{
  "num_hidden_layers": 23,
  "hidden_size": 128,
  "num_attention_heads": 2,
  "num_key_value_heads": 2,
  "head_dim": 64,
  "intermediate_size": 512,
  "vocab_size": 658,
  "hidden_act": "xielu",
  "norm": "layernorm",
  "norm_place": "pre",
  "norm_eps": 1e-05,
  "positions": "rope",
  "rope_theta": 1020.0,
  "rope_fraction": 0.25,
  "qk_norm": true,
  "attn_scale": 0.13,
  "bias": "none",
  "tie_word_embeddings": "early",
  "parallel_block": true,
  "extras": ["local attention windows", "hashed n-gram embeddings", "a smear gate", "an embedding shortcut", "learned residual scales", "skips across layers", "LayerScale", "weighted sums over earlier layers", "capped logits"],
  "init": "uniform",
  "init_std_qkv": 0.0442,
  "init_std_o": 0.0,
  "init_std_up": 0.0442,
  "init_std_down": 0.0,
  "optimizer": "muon",
  "learning_rate": 0.00247,
  "lr_mult_o": 2.0,
  "beta1": 0.95,
  "lr_head": 0.00669,
  "warmup_steps": 0,
  "schedule": "wsd",
  "decay_fraction": 0.922,
  "decay_shape": "linear",
  "final_lr_fraction": 0.05,
  "batch_tokens": [8192, 16384, 24576],
  "max_seq_len": 512,
  "doc_mask": true,
  "train_tokens": 174800000,
  "max_steps": 11861,
  "dataset": "wikipedia_en"
}
Each number is 128 + 32 x the weight over its row's rms, rounded and kept within 0 to 255. Layers, rows and columns count from 0. The size above them is the row's rms in percent of the matrix's.

# layer 6 attention output (transposed), 128x128, rms 0.263, rows 61-63, columns 0-127
size [111  99  88]
[[124 116 135 150  90  97 130 155 149  96 156 115 174 133 140 122 108 129  73 125  94 137 146  89 129  82  60  61 106 155  85 108 123 143 128  89 127 135  72 138 140 117 124 140 139  93 123 152 110  50 144 137 102 122 126 148 128 101 144 118 169 130 168 118 127 122 190  99 127 163  80 118 155 187 166  67 149 142 139 132 114 107 147 160 151 105 141 108  79  74  54 148 123 140  93 154 135 142 111 185 123 121 129 134 137 186 196  81 183 171 107 162  82  96 148 198  86  82 160 159 108 115  95 188 154 166  79 160]
 [109 117 107 161 100 148  91 143  91 156 158  70 124  96 140 104 114 180 124 133 103  98 220 106 155 158  68 154 152 127 118 139 137  76  81 116 113 118 172 166 164  92  69 100 119 114  83 153 157 145  90 184 104 129 109  81 165 121  98 179 131 170 103 135 174  93 133 158 148 172 129 109 124 119  79 136 149 148  95 123  84 142  57 152 103 132 142 177 129 136 162  77 117  78 116  66  94 139 127 173 117 160 123 157 111 166 164  84 160 202 178 112 176  83 116 110  69 118 134 137 112 145 127 109 110 110 135 148]
 [179  96 108 139 193 142 151 125 117  98 124 127 185 104 141 155  93 122 159 120  65 113 135 142 177 142 111 143  77  98 109 175  69  91 144 161  79 115 142 131  90 136 159  79 124 127 112 142 103  81 192 136  87 226 108 201  65  99 119 128 139 109 111 123 163  72 129 130 189 140 110 159 149 133  82 191 108 103 143 128 119 166  57 124  79  91 148 136 111 175 155 120 122  86 150  85 123 110 114 128 144 174  97 144 133 142 184 143 116 135  99 147 189 149 118  99 132 107 114 172 123 152 124 142 174 121 148 113]]
# layer 6 attention value, 128x128, rms 0.136, rows 62-63, columns 0-127
size [ 98  90]
[[149 110 152  46 140  91 121 158 164 173  97 105 143 142  63 172 153 120 158 138 182 136  33 155 129 134 120 123  60 145 133 122 103 145 169 117 110 134  86 129 142 120 174 107 123 177 156 161  79  86 152  60 116  98  95 152 137 120 190  70 109 103 125 141 137 137 119 112 129 105 123 149 100 110 153 168  81  87 128 117 181 105 167 114 172 147 132 105 124 150 154 126 144 133 132 129 155 103 152 133 152 178 137 103 208 177  74 159 138  59 133  85 161 172  95 158 150  97 136  85  95 114 102 133 140 150  93 165]
 [ 73 165  68 158  74 111 128 132 129 187  55 102  75 155  99 119 175  77 178  92 169  67 103 115  64  97 149 102 154 127 211 174 153 143 125  81 202 131  93 111 195  92 151 141 168  96 143 127 147 137 137  65 133  47 125 125 142 101 164 138 109 144  97 154 113 151 147 160 150 139 149 120 138 130 154  94  76 137 113 142 110  95 114 131 156 156 132 164 131 135 122 148 117 129 118 154 165 135 138 170  80 140 116 133 148 133  65 133 153  87 198 104 137 128 157 108 103 109 164 126 149 157 129 143  86 123 138 124]]
# layer 6 attention query, 128x128, rms 0.139, rows 64-88, columns 0-127
size [ 74  82  78  72  88  75  91  74  99  77 129  91  86  90  82 102  90  87  84  91  86  97  82  95  93]
[[113 118 118 116 131 125  85 104  86 183 116 157 190 138 147 124 141 126 132  71 132 120 180 101 169 143 108  41 103 136 107  89 156 141 147 100 107  95  89 157 136  81 142 147 143  98 109 210 103 156  85 127  90 135 131 120 166 153 157 135 117 133  80  66 125 154 182  87 132 105  56 112 118 112 126  87 172 158 138 133 111 147 173 108 102 152 142 126 206 150  81 163 159 117 125 109 140 121 115 180  82 125 144 121 144 124 127 113 156 111 115 182  44 124 160 180 197 104 155 124 135 181 161 152 185 122 121 116]
 [143  58 161 131 106  95 118 103 173 182 149  94 115  63 119 127 197 101 147 156 142 119 154 135 176  93  83  93 122 166  80 126 108 142  86 100 142 150 151 167 131  94 147 184 109 194  69 131  87 124 120 100 147  99 161  86 128  92 140  92 166 171 198 107 116 124 171 108  88  95 139 147 101 156  79  81 117 165  84 141 157 181 106 146 102 142 130 161 110  91 152  83  69 142 120 170  65 119 143 139 138 114  93 164 142 156 126 150 178 184  71 168 128 146 131 104 170 126 156 152 141 143 128 148 109 125 142 140]
 [161 166 140 141 151 124 122 172 167 152 171 146 139 122  73 133 163  78 163 136 128 147 138 123 139 129 167 117 176 148  98 110 127 144 154 113  87 140  89 149  93  87 125 113 150 140 156 123 156 156  87 106  96  72 154 130  93  99 188  82 149 146 148 219 150 137 107 169 161 138 116 139 140  76  62 141  91 154 113 109  61 158 113 103 229 130 116 110 118 162 157 140 106  60 140 140  93 132 172 100  87  62 113 131 142 181 129  83 133 110 134  62 164 150  85 178 123 122 104 158  71 119 140 137 101 105 152 124]
 [165 138 137 136 124 163 174 160 110 141 111 157 119 210  89  78 125 123 149 106 138 130 119 115 118 121 147 152 155  64 157 120 103 116 131 201 152 147 182 112 158 134 116  55 123 120 150 123 180 135 143 134 130 139 123 125 107 105  71 194 113 128  97 157 113  77  56 126 127 219 146 103 101 115 104 161  80 146 160 134  74 142 102 143  45  87  97 128  77 163 145 124 131 175 153 137 154 138  90 114  96 166 115 177  74 131  92 111 115  60 143 109 123 191 127 158 109  91 139 128 114 168 122 131 157 106 146  85]
 [137 134 105 130  73 115 117 140 105 146 115 136 101  79  74 124 128 101 210  75 107 146 154 125  78 119 112 183 167 118 107 162 141 140 169 156 147 179 113  82  85 121 143  64 165 181 149  64 118 124 117 130 121  91 123 224 157 117 142 101 167 142 139 193 128 133  92 157  78 154 174 156 117 155 104 159  87  93 115 149  75 147  93 144 169 138 148  94 120 187 140  93 149 133 139 110 141  44 110 111 138 174 114 143 140 108 121 122 160  63 128  96 141 116 144 151 110  90  97 136 108 162 183  99 101 127 115 167]
 [127 135 161 142 160 101 170 173  98 153 132 177 146  80 125 133 115 110  83 108  89 127  72 152 105 175 106 197 121  75 162 153 138 107 160 139 102 117 126 142 167 143 134  89 106 124 137  61 199  65 157 112  75 115 176 195 175 115 131 104 106 162 138 138  96  69 127  76 162 137 131 156 122 138  74 175 115 126 115 142 132 116 151 136  87 184 101 150 156 170  94 104 174 207 128 149 136  96 101  92 147  86 127 160 105 140  77 117 139 103 119 129  88 158  85 160 121  87 109 167  94 117 117 163 118  94  84 100]
 [171 159 115 125 117 103 135 139 132  98 139 180  81 135 129 156  80 140 115 156 128 112 121 125 119 134 125 218 138 182 145 169  58 156 135  95 128 161 149 165 142 123  86 114 141 158 169  56 117 166 106 120 143 167 102 148 151 114 131 106  55 146  97 115 103 138 101 131 150 200 142 113  99  92 137 108  90 116  81 120 108 121 108  84 196 159 125 139 119 175 151 149 110  71 180 110 100 177 138 122 176 168  63  81 122 187 115 100 121 136  91  76 178 119 178 109  81 135 164 160 124 160  84 123 111 175 110 124]
 [195 160 179 146 146 101 130 168 133 186 160 187 164  78 153 116 107  69 177 111 113 166  93  86 130 146 128 162 170  87 143 147 141 144 138 125  98  76 128 151  90 149 129  71 151 130 130 121  48  83 118 120 118 129 198 128  87 128 127 143 128 153 145 166 108 139 136 131  80 154 169 142 109 121 118 119 133 108 111 118 105 166 126 143 170 151  95 135 121 180 125  90 107  60 181 134  85  67  84  79 100 135  81 160 116 144 108  98 118 107 129  87 145 134 194 136  98 108 118 116 102 159 202 139 112  70 183 115]
 [ 85 112 110  93 128 150 146 132 142 115 158 116 131 122  72 164 158 146 135 205 135 143 116 131 132 142  71 105 137 161 114 142 119 113 128 142  93 108 168 122 144 170 113 143 124 126 147 140 112 132  93 155 131 171 137 124 190 140 139  55 156  49 129  49  97 107 173  83 146  89 211 123 164 105 113  71 121 156 105 110 201 118 165  72  90 117  91  88 136 100 100 164 133 144 129 157 173 128 130 118 105 158 133 112 134  68 110 131 128 130 107 161 125 146  96 104 118 136 146  68 217 156  75 179 116 191 115 128]
 [137 129 192  86 114 109 137  87 136 164 152 120  94 139 108 129 121 219 117 116 106 124 150 125  91 110 137 127 119 129 148 131 122 102 125 115 119 115 126 153 121 137 165 125 124 169 134  17  87 168 109 131 142 103 144 119  83 145 148 130  57 116 126 106 159  87 167  72 142 102  97  96 123 139 136  88 156 143 131 129 131 163 128  94  77 173 175 217 177 144 124 199 120 113  44 158 144 159 131 160  96 151 135 161  41 131 136 131 150 147  88 109 119 119 146 160 156 134 185  87 152 162  75  83 148 158 116 127]
 [ 60  91  86 166 136 141 133 115 121  95 147  89  88 159 130 111 114 130  51 145 110 125 113 140 124 154 176 128 111 155 131  52 164 139 139 125 137  85 124 154 123 140 161 164 127  96 118 180 160 158 160 114 165 115 104 127 197 163 132  57 180 119 134  63 102 179 121 114 156 127 100 152 159 111 135 141 139 140 172 123 180 137 152 173 119  83  92 103 141  84 103 114 153 165 119 135 153  73 125 116 202 111 146 136  91  31  88 150 105 161 146 117 180 112  42 103 130 152 146 116 138  98 123 140 124 169 108 160]
 [154 147 208 115 150 175 124 127  88  95 102 156 115 114 157 124 112 149 175 116  74  74 191  59 131 157 178 129 116 120 123 111 158  83 135 132 131  84 126 118 120  74  95 142 153 179 127 135 113 105 121  99 121 132 160 128  62 135  84 130 119 159 122 174 151 150  60 117 136 161  92 151 153 126 147 129 174 174 166 171 111 182 111 144  96 123 165 147 147 144 117 116 103 117 153  89  79 111 119 100 121 111 129 116 157 212  96  83 168 147  97  81 114 161  91 191 124 138  95 118 191  77 145  68 120 118 179 121]
 [ 45 101 114 141 120 132 125 152  63 125 112 109 134 151 107 176 181 135 136 153 129 129 169 123 202 111 137 113 157 126  82 111 135 169 175 114  80 111 175 142 137 148 100 147 159 102 163 123 159 184  99 118 177 158 117 117 187 142 104  91 121 154 140  68 130 159 113  90  59 167 163  92 154 118  93 102  80 136 144 116 206 137 180 138 115 113 103 105 117  95 111 128 151 144  98 173 115 140 107 114 144 167 108 142 142  52 136  85 141 195  78 147 190 179 108 107 171 134 163 118 133 103  89 101 132  93  92 140]
 [ 93 174 112  90 138 118 156  91 135  76 139 104 146  86 122 138 106 123  96  44 149 163 135 115  91 119 117 153 118 156 115 101  94  62 135 157  86 193 149 132 115  64 100 136  97 101 130 146 137 183 127  89  90  93 165 146 129 158 106 112 110 146 149 109  54 148 168 132  96 156 129 128 119  81 139 177 169 130  83 101 155  60 133 122 161 106 101 188 113 134 164 144 159 132 148 162 125 140  70 133 138 113 113 114 175  56 177  91 146 126 140 127 166 126 183 197 179 112 176 137 122 187 141  97 141  90 157 146]
 [199 189 134 143 124 148 125 161  96 125 120 188 129 134 173  88 102 156 163  84  83 117 114  96 133 112 118  88 158 124 157  92 109  84 122 225  84 148 160 171 166  97 160 127  77 149 103 159 133  84 127 122  95 109 125 138  97 112 109 163 163 102 143 175 126 204 127 145 116 137 108 157 128  90 144  97 167 111 106 155 176 127 129 106 120 103 124 122 115 100  94 114 122 145 107 142 152 112  72  68  78 155 125 137 201 168 122 115 139 123  75  57 116 158 137  95 108 105 103 148 184  67 132 127 130 182 181 143]
 [145 143 104 107 159 140 128 136  85  79 103 101 152 112 180 190 107 128  84 100 150 128 126 124 175 112 122  92 108  97 168 144 162 114 104 116  99 132 142 112 114 119 137 122 147  91 147 133 110 120 120 165  84  79 138 129 155 174 148 142 124 193  88 155 126 133 187 108 217 115 135 139 125  95 157 143 150 162 145 159 147 119 103 106 114 129 198  82 129 188  41 134  81 133 133 148 103 104 158 146  80 218 135 163  17  79  91  63 123 117 138 142 180 134 127 112 126 131 106 154 159 142 149 105 116 102 101 137]
 [ 60  80 129 102 114 116  87  96 100 144 134 151 121 164  90 181  95 112 132  96 115 101 155 108 120  99 158 117 108 118 192 150 155 172 158 147 163 149 191 120  75  54 128  72 192 137 100  96 153 121 184 125  88  88 123 153 191  58 121 120 136 124 122 162 151 138 116 166 141 128 103 105  98 101 115 105 118 115 167 134 107  99 132 127 199 112 151 180 104 177 111 101 171 169 135 173  87  64  92 130 144 138 121 144 107  86 184 146 188  87 170 139 187 162 125  94 154 131 142 128 107 139 156 118 151 131 129 102]
 [103 152 134 146 145 121 150 120 158 105 179 152 150  92 116 122 123 128 172 103  99 105 111 155 160 159  79 179  61  73  80 100 136 124 115 133 104 147 182 164 138 162  96 117  88 174 127 123 122 146 131 141 127  60 151 145  69 114 131 129 144  95 132 149 166 136 127 151  60 162 110 155  64 177 160 141  72  96 161 144  96 130 124 145 135 126 114 202 139 116 160 192 157 134 132 166 100 177  82 208 135  91 109 117 147 140 107 135  94  96 153 161 134 110 135  74 128 127  84 196 131  86  74 133 177  65 141 118]
 [126  85 106 123 122 141 120 153 110 101 154 143 164 123 132  85 159 123 111  84  87 140 172 107 107 127 159 155  85 165 150 139 114 111 105 103 114  95  62 110 164 115 126  92 142 111 175 153 178 160  95 121 106 161 110 106 148 192 138 142 151 181 100 167  91 130 107 132 106 159 146  79  65 158 115 161 128 165 112 126 158 129  51 209 119 154 140 137 184 154 183 109 139 167 141 119 161 137 106 142  92  63 106  88 116 199 129 128 210 152 138 102  84 119 102  69 180 157 100 132 100  84  97  81  99 140 160 136]
 [ 89 118 104 116 132 128 129 157 194 116 157 108 123  87  91 140  70 114 114 141 100 124 172 153 177 167 105 155  98 126 109 141  98 149 117 167 117 141  35 112 166 164 128 175 128 142  90  93 120 166 140 167 170 178  99 113 127 204 105 165 113 148 130 118 138 134 147 124 120 190 181 151 137 175 127 146 109  79  82 162 122 107 152 115 184 194 126 144 148 104 105 146 104 137 118  77 143 107 155 117  88 134 106 136  92 155 173  71 102 111 121 129  89 123  74 147 162 114  82  58 120 191 152 120 186  71 106 102]
 [127 121 121 102  90 203 109  77 111 120 113 105 123 103 173 105 174  98 117  79  77 105 122 120 185 203 124 134 181 133  78 156 154 163 107 146 155 201 102 150 203  75 118 113 128 151 117 182 125 160  92 115 124 117 163  98  96  92 123 157 158 113 170  57 113 120 165 123 130 122 165 127  64 104 173  89 122 129 129 137 157  91 136 134 151 143 163 132 145 104 168 114 170 149 121 138 152  98 141 197 117 141 102 140 142 123 146 162 141 135 106 108 102 148 101 133  91  77 163 174 190  61  65 106 142  99 120 120]
 [100 159 161  93 118 114 140  82 149  96 122  94 159 128 142  99 137  86 144 145 146 107 108  99 166  94 179 106 129  90 101 162 155  91 130 128 113 175 177 105  61 153 169 110 108 120 116 119  94  75 122  84 115  86 132 154 120 135 125 147 136 126 137 116 111 152 223  85 178  61 131 108 130 154 118 153 144 180  99 134 133  84 177  73 155 139 173 154 153 102  81 126 102 141 116 141 153 123 216 139 140 115 156 122 188  96 105 139 157  99  75 187 134 113 199 170 147 173  94 137 121 103 150 134  81 121 116  58]
 [157  94 126 158 135 124  92 139  96 171 120 119 112 108 114  93  65  63 107 147  91 188 112 161 164 119  91  98 135 133  72  58 150  65  55 179 131 156 109 154  86 159 119 157 133 136 133 140  85  77  98 125 146 100 145 151 110 125 148 129 132 129 183 166 139  95 154 130 191  65 200 145 147 145 107 112 141 203 110 160 135 105 149 142 117 106 119 119  90 136 119 126 176 110 137 146 152 116  80 121 107 120 194 149 151  97 181 116 162 157 173 127 148 127 126 127 134  97 130 112  78 117 155 115  95  80 215 148]
 [137  79  81 118 139  95 176  87 156 114 133 174 127 126 166 141 144 162 157  85 118 132  76 150  77 116 125 126 137 155  93 172 128 143 131 148 176 192 139 148 157 153  89 168  86 140  65 151 111 119 126 192 133  83  99 120  95 135 108 119 119 129 160 124 126 122 154 184 166 117  90 120 106 108 102 111 115 160 132 133 193 140 117 115  96  93  78 176 123 129 129 164  81  69 115 181 142  81 171 126 180  88  77  92  60 153 107 149 190 105  94 133 124 147 155 158 123 116  68 160  82 114 178  99 180 162 154 105]
 [ 96 131 147 167 163 114 130 121 161 122 103 168 160 113 159 152 190 103 139 172  75 151 102 175  97  93  80 138 146 165 139 164 148 131 138 112 155 134 179  73 139 102 130  90 171 126 122  87 126 107 106 128 159 117  75 132 163 136  70 156 117 132  97 159 121 108  84 141 150  95 116  92 130 155 192 200 148  93 153  78 110  96 168 158 112  87 123  97 110  94 169 162 118 103 100 152 130 107 152 165 190  83 119 100 105  56 142  86  86 115 121  68 208 151 102 181 131 168 105 141 145 118 124 134 128 153  87 184]]
# layer 6 attention key, 128x128, rms 0.144, rows 64-87, columns 0-127
size [ 74  88  75  78  85  86 108  88 118  98 105 129  85  95  89  99  97  90  97  99  89  99  94 101]
[[164 177  70 142 142  87 146 149 134 104 148  94  74 113 153  90 119 127 159 187  96  87 111 136 108 107 151 194 148 133 149 181 100 133 121 138 143 156 139  67 133 141 110 120 139 167 135  70 137 136 185 103 161 152 120 146 104 123  89 150 196 102 171 184  78 112  81 179 151 119 211 140 122 109 151 101  85 135 119 128 143 117  80 165 134 122 111 101  92 139 144 127  81 166 130 133 121 140 114 123 156 120  95 161 120 129 185 110 114 141 117  78 197 160 147  88  85 172 123 155 101  78  70  78  99  63 132 145]
 [130 232  97 124 159 154 162 118  81  99 133 148 122 179 118 136  75 152 118 101 112 149 128 144 101 131 183 127 146  89 157 143 111 118 169 152 142 132  80  69 116 153  81 118 146  53 173 120 135 156 112 160 146 174 104 175 111 138 124 174 127 102  84 177 122 121  81 169 171 154 124 141 136 109 161 136 116  68 189 130  64  64 159  81 155 102 126 103 149 124  83 197 177 155 108 101 202 137  87 131 120 121 144 111 127 116 152  97  83  71 139  69 117 115 151 141  98 143 126 131 146 122 120  98 114 102 141 120]
 [105  71 125 123 150 162 145  93  85 107  87 114  51 123 147 124  99 141 143 109 167  88 144 142 111 118  74 148  97 143 165 150 126  99 109 142 173 150 178 144 183 144 128 172 134 143 137 144 113  54 156  93 145 130 105  99 161 145 100 168 131 138  97  96 119 148 116  96  80 170 134 124 145 175 198  91 137 115 119 152 174 145 135 158  17 144 138 118 119 107 117 114 153 196 131 127 169 104 114 185 143 192 164 105 129  47 112 154  91 126 113 180  93  78 127  96  99 128 144 121 161 157 154 116 131 167 107  81]
 [155 147 116 147 132  66  93 184 171 181 142 149 163   9 178 152 180  82 140 132 118 130 121 144 148 120 147  94  93 179 121 109 104 128 142 168  94 122  72 134  97 113  89 133 143  83 124 173 111 139 134 133 120  87 177 128 154 159 166 102 186 125 186 127 110 188 145 138 142  96 118 164 119 140 138 120 124 107 149 130 126 132 137  92 230 149 128  97 173 155 114 144  98 109 100  68 111  88 163 145 121  98  92 102 194 155 144 119 114 141 127  91 110 105 154 119 149 141 113 154 127  35 132 104 136 139 120 111]
 [152 162  83 143 140 108 118 162 148 158 149 132 162 133 200  96 157 103  58 164 143 142 114 104 137 127 137 160  77  82 150  78 114 135 101 157 130 108 123 180 160 118 101 128 123  59 106 202 102 134 148 115 172 155 189  71 124 141 138 162 148 107 118 103  96 161 101 137 148 133 105 123  50  72 197 148 188 110 150 118  95 176 112 115 120 114 104 172 150 127 132 204  86  86 141 104 106 107 121 126 137  77  94  82 128 185 119 129  81 113  99 148 107 160 182 106 146 155 163 136 107 136 156 110 151 145 133  68]
 [132 117  86  86 129  72  91 127 132 122 111 102 152 115 153  91 159 103 178 128 139 112 156 155 150 134 120  99 155 171 116 124 131 134  97 170 149 135 179 129 118 106  87 118 136  87 127 191  88 165  95 160 138 139 105  88 114 149  83 157 167  48 141 120 120 153 117 187 113 112 140 119 131 165 208  96 155 115 117 135 127 147  94 114 175  91 153  51  95 146 179 217 126  89  69 140 155 201 116 146 119 125 112 135 164 124 148 108 125 136 160  53 139 106 169 112 178 172 115 103 110  85 134  71 158  90 159 142]
 [144 167 107 100 129 130 149 127 118 185  95 158 173  94 144 104 143 135 170  91 100 106 143  76 144 138  93  62 122  70 125 107 188 105  96 159 124 159 102 146 103  97 103 122 138 140  46 173  92 149 139 134 135 137 170 124  79 136 114 185 176 122 158 189 146  96 137 145  68 114 104 152 123 116 121 155 140 107 173 137  63 101 117 181  67  89 160 118 147 109 184 171 117 140 144  96 131 115 116 119 104  77 171 104 173 143 138  95 134 111 168 128  72 141 141 147 160 173 108 113 113 114 177  96 194 108 177 185]
 [134 143 123  52 123  60 145 111  86  91 118 138 122 176 139 101 126 123 126 119 136  68 137 166 101  96 150  80 105 179 133 130  87 151 103 167 149 153 119 119 132 108  87 126 125 107 130 134 154 175  97 162 141 126 102 183 154 149 192  90 161 101 150  91 155  88 116 129 142  92 112 185 101 115 188 160  90 108 123 129 105 134  90 126 168 127 137 101 165 176 158 164  80 180 110 124 103 173 189 148 143 117 109 115 104 154 155 124 131  77 122 131 110 142 156 161 166 158 175 188  23  69 134 111  65 103 144 136]
 [ 44 151 117 159 147 155 120  51 125 119 113  77  92 139 163 134  56 145 121 145 154 164 144 121 156 140 141  85  84 153 121 138 165 153 160 130 190 108  95 133 127 119 167 177 138 180 137 135 177 111 110 116 101 119 137 170 169 111 102 184  80 117  83 150  93 168  97 126 165 135  83  47 150 137 101 106 132 152 155 134 114  64 189 130 131  96 124  77 112  96 149  84 153 111 102 155 152 148 123 161 156 102 164 110 177 112 149 112 125 126 144 228 136 131  73 129  80 129 148  69 112 137 117 149 146 120 116 137]
 [161 147 136 109 171 134 161 116 116 120 122 207 159  79 101 160 105 151 146 173  98 115 124  96  99 156  51 146 108 113 160 127 118 148 115 155 100 143 153 110 133  80 120 150 142 172 200  86 134 156  99 187 130 185 150 133 175 102 121 119 114  94 109 128 109  64 146 169 116 102 132  85 168 128 115 130 119  84 109  96 113 149 154 114 143 129 161  42  97 140 154 100 126 124 162 153 160 131 114  93 125 156  74  74 208 134 111 160 110 108 127 182 140 173  92  51 147  85  92 119 123 148  82 146 139  74  96 164]
 [110 106 125 185 140 112 145 109 130 154 184  69 174 158 148 104 131  76  94 135 112 136  86 130  89 111 160 198 146 152 126 109 123 177 190 140  93 162 146 129  96 167 134 159  92  99  86  93  94 182  91 157 155 127 154 166 127 130 163 111 176  96 134  92  69 187 183 112 136 136 117 165 114 128  83 100 132 109 107 113 115 144 141 111 127 118  64 145 130 146 141 129 156 169 149 170 121  57 128 116 151 165 115  83  69  71 102 173 100 121 147 127 119 164 132  89  79 107 147 157  47 139 172 165 151 130  79 126]
 [175 142 100  81 114  85 168 130 121 115 127 148  78 118 199  81 118 110 101 111  62  78 178 163  98 162 117 122 107 136 134  81 140 159  91 116 127 111 124 159 152  74 104 110 173 109 125 116 165 167 148 142 152 130 149 144 109 106 150 125 206  97 123 143 144 108  68  73 139  77 106 184 143 139 183 144 150 130 218 167 101 119  86 127 157 111 120 114 169 135 134 132 101 132 101 114 136 122 156 135 166  72 101 169 138 160 129  98 117 124 103  63 160 134 115 190 192 193 115 138 110  91 131  72 164 104 134 147]
 [122 125 160 119 104 107 117 169  90 180 102 138 118 160 148 122 158 103 189 137 129  78 150 113 132 195 114 119 144  80  91  92 167 158  67 105 136 169 140 138 113 170 159 135 188 141 127 148 118 127 119 122 180 140  46 123 149 134  99 113 123 141 150  69 153 141  98  73  84 134 174 139 145 106 120 117  72 163 125 194  76 170 155 159 123 192 108 110 123 114 145 176 129 124  87 117 148 128 113 157 122 154 174 134  92 116  77 121 137 139  90  87 204 195 128  77 136  73 119 153  63  94 139 122 122 114 124  82]
 [114 143 115  99 172 119 152 112 143 103 166 132 106 104 113 156 124 110 126  83 112 113 149 171 133 141  67 128 183 120 118  41 127 101 169 105  99 190 159 160 145  91  86  91 111  99 135 136 175 185  99 114 156 136 101 105 135 147 141 103 154 142 164 126  78 159 120 137  86 129 161 105 136  88 159 184 153 123 118 152 137  77 147 135 154  97 100 126 101 127 148 127 150  86 147 146 145 151  74  82 137  84 116 133 189  90 196  74 142 103 177 128 166 133 176 141 204 108 177 167  71 130 146  56 156  78 128 166]
 [196 166 141 131 144 133  80 123 116 127  81 191  93 188 109  81 129 131 143 137 135 167  46  92 105  85 116 159 131 128 166  94 107  93 112 203  57 135 156 123 153 100 218 140  84 133 108 124 153  94 117 113 145 101 137 159 114 102 168 127 137 112 166 113 152 149 136 120 102 104 119 119 120 161 114 132 162 110 127 164 190 135 168 116 168  99 126 107  90  84 137 110 177 151  80 140 166 105  57 116  99 127 127 169 167 135 103 168 131 142  77  53 136 164 100  78 108 115 103 107 184 123 150 159 117 158 121 132]
 [172 158  70 126 134 172 111  95  94  73  89  92 162 118 190 167 150 144  97 123 136 103 129 126 152 101 152  69  91 110 217 134 135 113 127  92 102 123 173  87 156 108 161 160 124  95 156 108 133 104 131 177 112 123  84 125 128 160 142 155 112 166 134 169 113 119 122  89 220 161 150 108 130  77 157 145 176 187 140 143 140 105 163 120 107 131 159 126 116 164  63 104  85 118 135 140 139  95 141 131 103 195 114 139  80  70  70  70 135  93 182 159 176 120 128 107 136 121 137  96 176 153 109 102  88 135 103 111]
 [ 48 122 159 125  96 126 122 130 118 144 143 148 151 157  80 186 106 101 126 112  78  61 150  99 116  82 176 124  98 114 165 153 148 149 173 115 139 157 120 128  76  81 131  79 169 162 117  88 129  96 124 126 116 136 101 172 170  50 112 139 134 156 121 165 122 115 156 135 125 117  80 140 107  98 115  63 117 125 185  97 155  74 139 111 147 104 148 170 115 138  97  94 185 163 137 196 103 107  98  88  91 175 115 101 117 137 199 133 212  73 107 119 142 165 154 108 173 135 176 152 141 130 148 108 158 134 129 102]
 [ 97 158 127 165 111 144 131 162 149  97 173 117 128 115 122 161 120 102 122 116 104 139 119 145 158 141  87 136 104 105  83  99 185 174 137 127  90 109 183 130 121 136 144 142  85 132 146  95 156 136 110 140 125  83 156 164  99 133 130 132  96 111 157 124 184 142  95 159  45 130 119 151 111 194 134 184  52 114 146 154 107 123 115 130 140 116 155 221  70  75 151 162 174 149  93 175 122 188 101 194 153  90 114 111 119 106 119 150  56 126 151 186 111 100 114  69 135 129  92 175 121  67  95 147 166  92 108 118]
 [133  70 147 143 108 122 147  63 132 132 168 113 152 157 117 118 113 127  59  99 138 141 162  77 128 149 119  79  95 149 154 131 117 145  83 148 125  84  82  85 175 135 151 145 175  91 148 170 162 148 102 175 110 146 119  98  99 190 103 117  97 141  59 120 113 112 146 118  71 118 136  55  73 135 133 185 109 177 126 126 141  90  98 211 148 139 140 141 166 143 152  92 162 195 164 133 118 140 131 144  62  76 134 126  92 159 107 138 205 132 174 138 143 102 113 104 175 163 128 134 108  93  99 160 116 123 145 163]
 [ 84  93 103 111 123 179 145 161 177 123 183 130 105  79 119 140  86 108  97 164 135 104 172 115 144 195 136 136  79 113 121 158 102 121  94 185  98 148  69  94 173 135  78 193 123 137  95 138  86 172 161 181 109 166 114 104 151 161  81 138  69 147 124 124 132 146 166 136 120 200 138 146 138 152 118 176  84  85  83 180 140  83 157 115 148 149 103 150 166  99 118 123 111 147 106  59 149  46 149 129 153 143 107 145 139 115 140 101  87 116  98 135 119  95 131 134 170 117 121 112 143 193 139 116 187  83 130 116]
 [ 86 102 133 117  66 207  63  69 129 126 106 126  66 109 157 118 177 107 167  95  60  97  97 137 163 169 129 149 168 140  87 122 137 155 133 136 134 140  97 129 183  35 113 119 123 125 130 144 135 108  74 111 112 112 151 105 139  98 124 176 138  81 167  70 136 108 167 103 142 108 137 130  98 140 154  98 148 145 122 140 145 144 172 130 150 133 148 131 153  99 180 132 157 136 138 128 199 121 148 214 141 181 132 145 129 115 170 183 154 122 118 112 128 108 105  91  85  62 151 171 193  97 105 127 113  97 113 103]
 [147 187 124 107 158 128 131  90 137 121 153 117 158 102 158  71 160 113 113 143 136 141 112  96 147  89 181 130 120 118 120 134 189 122 142 109 103 170 125 150  63 144 127  94 125 141 115 124 113  90  98  47 142 124  69 102 161 151 129 128 185 123 192  89  96 158 138 100 149  78 157  99 108  96 128  95 163 157 128 132 108  52 142  93 138 159 196 138 136  90  67  91 131 134 128 123 151 122 174 118 159  71 180 121 185 109 112 156 163  90 110 194 130  95 194 144 155 175 107 131 140  79 159 143 110 139 123  53]
 [172  85 112 141 177 127 126 139  71 189 141 134 118 101 130  75 104 140  58 134 136 181 119 134 161  80 123 116 136 154  76  87 202 107 122 214 123 119 113 130  69 158 116 122 130 145 176 125  78 114  89 150 148  72 120 196 117 117 137 216 176 111 149 118 123  71 129 141 180 133 176 155 119 103 142 127 159 159 131  75 158 108 124  78 147 124 113 124  88 127 114 135 168 141  99 146 162 105 101 144 101 119 115 137 154  98 186 110 159 157 129  89 161 144 106 139 122  97 115  94  89 122 170 132  98  69 182 121]
 [ 81 102 119 114 160  88 153 128 168  88 119 140 104 145 158 112 128 177 138  80 137 152 101 157  93 110 149 152 141 173  70 134 149 125 147 156 153 125 135 170 181 140 113 166 101 148  72 128 134 143  81 194 177  55  75 129 110 141 110 142 125 126 129  99 140 140 167 198 164 109 102 148 127  93 110  89 116 184 141 114 197 111 117 113  72 128  90 192  98 107 124  84 120 100 100 171 183 111 172 121 142 120  66 141  82 150 102 118 180 101 127 154  80 147 117 207 115 150 111 117 134  71 151 116 167 149 135  86]]